python train.py --num_key_value_heads=3 --vocab_size=4770 --norm_place="pre" --rope_fraction=1.0 --tie_word_embeddings=false --init_std_qkv=0.0226 --optimizer="soap_variant" --beta1=0.95 --weight_decay=0.049 --lr_head=0.00901 --batch_tokens=65536
Each number is 128 + 24 x the weight over the matrix's rms, rounded and kept within 0 to 255. Layers, rows and columns count from 0. Numbers have three digits each.

# layer 12 MLP gate, 512x192, rms 0.18, rows 103-136, columns 128-191
104170119159149094165112180113131138128102141111156130069059136173119129121164100141124111168150140115165125098095079105159134114158112133111139100112130092104103111128158164187125192096141140
120112121132133080147156148127127115132172179160117103127110127096164157161122131192091147144136125130164111142100099093153110156149106145112083110119117110143132098149109077138085136170177126
115131112103100171131176136099121119117071164095119103126156147143148125128169145126189117111129137135135093154178135093102140138153148136135140124130178158117157121150135121109128130113125094
117150175107111158132120124142170162129142142120128165140165118125136113063130130147117133108152104098139097102098105161132129102116122139132148087132110113130139164142115157129152104160102115
153109099112139147098121123115192096158142140126140118136119155084154158140100099122101107134128117092168144145136145143128146176115121137132157115126153160119113107131133173156102106158136142
096118162094119127191132130128088100110109140103133118069111179180130117088106140119146096111078118126102106162127101140124079130132130099154157132129078128134111126204130162126114107110101120
121134118142138129127159127141072081113169123144137141162122158138137091116095117148117107101165123092104124140098134130103135121143113158126138086144131130119159109113152112141111088096110122
106181102148104132135124127141136096142130080129122125101128152107142121146127115126102129094137138125194141190114109140147109117131106121162114129110153174098147153111174170160101100094161080
110096101104148126108087127094170099084142151096132139114093118138135093151155109135107116142113152133145112150111131107174137082148141093139121151146143116100142120147114109149132121133109146
092096109120073108139105129154104133138124139165156097127122153150146124085102120083142172159143138117153093115082118131138158144100096137149131089112135163153136106108131111133116083103130117
106132078086162158136120105120165145131113187144127127109165141125160129140114101110137135120138166130113182112113158136107123091130083122120136157139120121078143128133107117133128101132140095
163100100133131109149126158093104121178089141180073109138154149121102089109070119156126087109139168126118129149134136110140119181159114137144136131096128125113130133110099132148153167118164153
091095157128125137112125106131157116121137151109153099140119146109105106115127138126077143127120144119126119120151130121087181116146130112172131142121190115108116131125098107130154125125127096
135097123137105100129145110104167138096098144099154098122135137118154139137126104145170128112151111155172141086151136167150094137113140172144155150060125127179104123114144083107107152122183163
111161070142146140160080109126116156124132122150175123097129133126108108118145125154110161112183111112109113172132088169106167157154136148120082109134150132136115144158163159151144138143103133
165147149106123125131162112106142125117116124112144117185181120108108155130129110155129111152136120125128167116136151074102110141158128147133132151190154125127106146177142113126107145132118142
087135147117100135126131124102139126122151069180138149153154100113138128123143108143147125093135134154094069098166121124119099170125108100133099079144116115127135147133102133107131126144121085
088101112153116083076132174126127126106147089136136095104128150147114145139178132116158143118106102163128083097149094132142153145146114108134174108129141130126115140116141098162111111141116100
137127159108114167105062165140106133093157082133147102103091117075145142098108116123119137119180155158141150111094108130117115089122127112112130152162123141144154121143136132125121167108103161
118095109162118137139091108112123120096123121123123110163152121119099143101145140135091161121119118158101115097131095093105153141156101166185139153111101146134118148166141147118148087136133167
158111121110092122075102126102142143105096180143141130124076114125130145136133103142133117118134156128123133145143097144167072118115088136150111090111124132087158115147119138112118153134163124
140104121132130112155161113091103122158151124097120186118106131130115141142137130122104164117135143082131107136116125134079156093099119122142124134098133114152131148132146123110108110143130167
116120136122124106184126080152082119168187127150109132112155106159097147132116181141181125111122087116125156144184139137104127152123158120136097145137125092119126139106149149156193098133105125
137123116158136125128111092110075094137166134102131153102169121128160145108122142183124111161125147168095111132119138133147136203132145116157158167121149151139131118158152149179142144143172142
102115144135124099123134121129119144143147128172170117114144159146145165128128111129106161145108104147125151154114161111136139152112151126170098150163120117149105119096126129171142135104102152
096124099097091102121132134061102103153103110172105099119154137138162140148133112125098111119133142099144067085097132123124149118167133148198159118138110140165129110148108136111130152102135141
132141138108143106150140106157122080154117128149111107144150118112107092122130104112160160114130118126155139109125142107137136149128175147074105174155116135119112128155168126181146156144112093
098141133155116158130111138147137117131116134173119106123150118131149134133079114144129189159155105128164076086118108120124098126094122097123141154126134090109128182099147152108127141126171135
169111145137183116119117123110126106138141121134118102139135085164126121147077099156130149179100124178114125107096133095168131144157172118150152111162106067124122124109152094149111164117145112
112155047132133147111149140126131128168101085127147131113157110158138140112102185156124138140124105124123141132128122144150142108134123104140141149116177117162119109149175110107106142123114132
196130157108150139100134128140139097140151130154127110106127132162172128147141133143146144167103152099139129112153135133093113127106150132101166098127123121140157112105151116148095134148120133
136110140121102122154108109110129084131169128111125114159130142124130125105115133154132112140125160144167129114124134150166132116115079088121099105087120120075128106114136139126137159115137120
110157122132132162100154151106114103159174110147120176126079136097151141149138112157163117119123159151144112169125119095125153140126109150111120096173160113066104133110159092103144132059146160
141138099125123143150133116167173135108090101103129119076096137076100120133158088141146133126066131128100137178092145102154120123138109145143128141124154122136120070137129108138129113128126103
# layer 12 MLP up, 512x192, rms 0.173, rows 103-135, columns 128-191
154117122153160152105103121121084135110138148128127121081042128126091088102069153128109129109128071146136115085120128137157160105049102149112101083086111125124138137143145139149113126142109132
135141131147120105157150164127134182119136156107165175150095141118140131140113164123148126127110107144163170127113144143088129097128089125134109101111153161118122137124132104111098110116142114
130124115131098091102112143161140077118134143121110129109118116103131118169103124136118131095172133135136113164152146097122132120144085133112099092138125107141142102099107154128118136134103111
121125126111098087104142107162150125111099086125168124096107108125158205128104145101155146147151119129133167113117198115160114183143122143104144138161116123158118158119112108102179073096130129
110170110126129130134109083146150112104162152127122121144162118118115128104123150125133134152120168118132164086149114141134134146172117133148141131118156138164124074137110127099147132102082132
126142145121078131104132147132130139097105148100162158063188139172100129113138102113113119102075145155087150091108110146136136130130184141148161137127125133103138147152104183127077124101113100
162120152119162148146096082124114116124084086112159127129155130134091181103135115155109098127105162114100142117135122154142088141149094124167101130128142153128169151141144141152131117125150111
094171168140138162111115137146172096153131141124105133137133066084133113110135137122078103142120124128148168128120149133145140105138084110125128158064131127099130165110098123121132078155104117
139155154092150172125142124146181101112101183129168129136116112093102137133140125086120154087141121146143138144115121155140139121110122132125132144140148148148140171135138101171120110132152170
142140157125089143107083119156166181107127169125126117124170096120148080086102130104107105168103130087091112128118142112133137131134143130120132122092143157126125169144140092132112127110140127
066128130168079079109149150129129169177101118152158108132123189148126107152141095122177132124113163116106127128117102121145131121134185162124097125121155142130119131073097084152127135116140161
120175090099120117073142102119116141104128112124152128125107106128120133146134134152146090128150117106135133100060135125128112110120108067125129155154147158156103146138134132110107120142145131
108128113146139121152117138104124127143120148156149108158107128124137130158127150108117132104146106166143152136108140098109107141113167140087130143107134176124131099107162141151126143174150139
156133139092124126059117153121169168128135119161133149091099104110105106095175137138099148179135189132168137144139158117176097127110111114152105092180128158152120071136154187173137116115089128
161168132157126135179089109143140130150159165146072136127125128173077124118134088148167158114133121148129115137108100131129136142138136134138090104119122141084148128111126130094127150105102109
130168156137131113130137143143141085089127108092123103116137101117160148165143147148132152131154127125132115095098130098082117104144156138127142177164089118137123146109175056107093120102158081
127133124124141115155099143122157134174142109122118179133128125151125132176126116146174168128142144093152102114126115131118190117148114133150140113178162169117099173132105095133142093139098151
096111104159101126122168155141133109123126110124077074105105141113134150121120153124137097144166137110115164111137095159109135101138125123162094126128139119102098155106106122124147095162128099
111141147143139125091114156149181186142178094110111115150152117104119143098101145109128108062157128154107086128129153088086103127145120118117087132154179150129108090126094150086138128087160146
102157080059123087124091114148120105111156137141132145144164130122097108140120110124132124107151106130076120155133142129178136131112085107163125119131106105129171168120109093157111105111117109
099108146117145088132143110112118172148123139156128175164140139102164151119127158106137094102131116123135117112114108156159116189121127150100100096113124127119140119134089053120139122150162118
124146116090115115105131152109140155145112115126109153140104140169119089120089131094122133121081127137126097108128155145127153114135145112125138101130160102154094077119113105066141128124155120
119151079114158139137117097131146096146090132094135119152136084135138099144122134102115107108163117101122121120127153145098111154102129125120129111130125084087090130116115163093098173115119114
116130151139129161105117146149133134080153150151139136159145166088132118132090076158123104123138098121139144173128114103083105130159109118154112091122134142118117112108140113092127140095115120
115155145116149144148163133140095145112101125117129158143142124132173117137122152155125122075130129093142149099118134153116137124131106076132109146144133112177095147150132189110123184117124103
162122143125146092112142161127110163119096142121085128137098130143156115116147151133126107171120096138158166132140136096138109095148168075112118128153153150128110115098097121117120136117118106
164137139139097093107135167171155159081123131143105159122179092073106123165113117096141116120132115099162130109085152110100136073089141130140124147123106158144110129125109157105149142144120094
162113118123123118134136133161123097132119120128154132126121111131161123138122132124166129128130134110198142138139155175137110206150126077130114114142175139110154117100157156134121139150193156
106133138109144153183140154091088131123121110118078132138154139117148098129111126141098127112166111108163130164111119159141147139122133155112078102138114149157116128078100104106102131131094108
131133134124110126169140173200130100111134117117150121124118133098108114161139143110170122123156125140150110113110118146126129152141107110140140130153153093143108151176131162115105159121081141
167064151077131139168141102121150130114127138162114105132108107142078116088167147118162090137144146091196120118162129104144103107115136102116147122127140154104152133164118129124131122151169135
117142146161149115112102136152103137145100125099155128154107125139110110105111130117135114151116118119143132151108141162083159122136137117114120193170120114165120167097125135102152130114126139
120142115114118129138136148101117177092139097142187139172159096161141151121118152150099118138113126181127106160104102150129114170110107073137094107164113136130158141122106121118116126188116090
# layer 12 MLP down (transposed), 512x192, rms 0.166, rows 103-135, columns 128-191
129130141089088138162096120144143144085129135040109132106114156104086143157064092158124142179101122148113130123105161086109143137144149162171123119107103117079120135098127107114158140167094103
100143134124142130126120084162154167094109112096121140152113135068138116148153087125087144123123139156131099157163134119105102095129101151122146092126163111095135175199116165104140136140113113
101124142111098153168095153141146110123140123138121108156121103126163120095113142083182102109125128111159108147118145092089150152129123127117118081150133139132083153147098107079118116096125167
163124121162148134175136133172127114099130055120125141132117131142167099146151140160130137136124135147095174100149153179152115127077085169134146103152135161138102095137143145068128094115109134
138153150121114131122168094125176147115104127151140129140121119062119156147124141145135165140102145100117145115129146081122111100149091160133151096105108105114130124182158158126106100126147153
150141121138119143143145123106153132130109129105091154143137171121131120053129151164139117091167137154174112142160116139164110199120106143098129103123107111160146124159130102075082126113108117
131122147146134150093135115105139185124132104156123113138170122134147150079112167145208132121124168125153134105160119119123104142102048107149074109091144110121123121112155113130137109095127070
086134091129137161098156103147180158155123129125099124103132184103133110154136131086092134154139135128176179161091086084120078139131113130152106139092146133094181140104131162142102085118132115
100141104153101126127131152144134098114125152133122150066081107124152128125122124157158162120135121145073125128098174144150136098107115112099130161124116147173142118128106115176130145137084109
181111120116146132139141181112077132116130109089116148136166117133122158134123111138150111119137099150116103125151134187104114176143147109143088127147132127129116136148160098142097138123118170
106099121157150090076164133149143097158101118102157132127093113127084122102103149121115145105132142119171141144156170123134127139104109129147163117085123145181124150194099119137200162110127120
137117137108132142144115159126166116128102190180095111115160145156146129141147169106131144097137152112129118091130127186112115121116128127085134165111144130136152179067133136093145148182119086
103152167149158126119103125119129104122152147123145118113153139135125122126122150098066170146147131099119134158084138166143163088126158132157095138119130132151140091141137175089135148094132112
105140146106165195089139091105136116164134150068123124120072111109145123110104118105130166125129122076175143134165138116126128145143128141110161107130119117151119128145118157132121120186119141
121181167114145167127118114095126106097095179142138146156134206132137122114142113138133182160127132150123144142135153139130118129168139098132114148105105138143133147108102132131127137073122140
164109112151121128162136122144096120169077103169143136166132130104151101163126156121157143132113115125159083089109151149126117150124158085065114095121137136108139076131155150111089098135164148
138183089165099125120137115145090133134134114134134121141109114094139104167120080121145110159122152134114108132137121096157159141119134154157092076114144113122144104087135085138133129129140113
073107156126130125126153159096098107152152133144137093117127099120134115132119104133131110120139107146117103113131150083106120124179142144129080127140119119135109138123162101104142128132137108
135109095104152127141115147151161152112082115132146098138119110117148112097103149134107116135120150085086107103123139093116061147155099127103114155178134115106119108152125116105122115092128115
123176140131104104121133119120153100130158133133121117189155157146101148136125118158129098107117119105106088155115123113172092169104141090120142163128146149145157174135112129161082129166142107
109112160142102157082118156131118128128086141133120097126113154118171121200090131144160123108169089071143126101099148135124128117105159147132142162085189155139134078159124129146101150120164132
126100127156089128142110164142123112095100145160140172146068122142130125144163141126140126140149138127120066116081143163131112080150069168138136079121149130155120121102159093150099118132125097
120114120121101136116097121161123136093110119150133112081098147120125086079126158128160133148129115147143171142132118163100153095112123107144162104104118143082137133070123106132123154149133148
125144109162077130132120091116117111118155162209092133145113124152096159120153115168129074119139127063145122106111094099124092086102129155139172152123157160104153109142123143119109142095112148
159136178162171133133128126095148130136131135104141102141137175114185093173139162161120110126137141121129134152134135133112057123108102081077142133132160124117111101142150125142094139081168128
126139125177138159116114139086161126117138130189145081103132150099170159148153121145096156121153148127089096142120132107185102110043126102108116162115126126099166112129144152130103105088129160
069127116171112138121110112067111161118131123130157134148120181100139118201156175131111121127150130161130124147136148094132139138123091130146121130112102152108140134124131112093075122135120140
148168134113155140124158156139121133097156153135106133148080162127135133122156127048135140132094124166125165162138136112175159161142117120107134146131112117106140090109145148113125164095156154
156068162164153126108128134117108101139176129118169135116142115169099120138147119143139076094104121108133140116121126160134070152147136127142113140131142133163127116170206130108155094120103088
150114136179151102117148120164137097172136111181154137108144110165143157164159104122148153143115175139149135115144139116122126141102115072107101122124150105122183102158177116159126158143143124
131140125104120146126113147143129141142122123166138081100136158124160109093171137103140138124105077168136097185083201099113096158111083144102117127137128111111136134075136099119144109136144124
125095140117120123126148110099156128160136135094119123122146086145104109161097094090183098084130127137143132159137137098135157093119103117108134128078133163119130109171131086158122130150169114
145108162081129100099137127119139113140169146081164142154156107155117077114121089147092107121133157113121142129125114116145124149175091134150103134135084122198149097115133139129126137154144103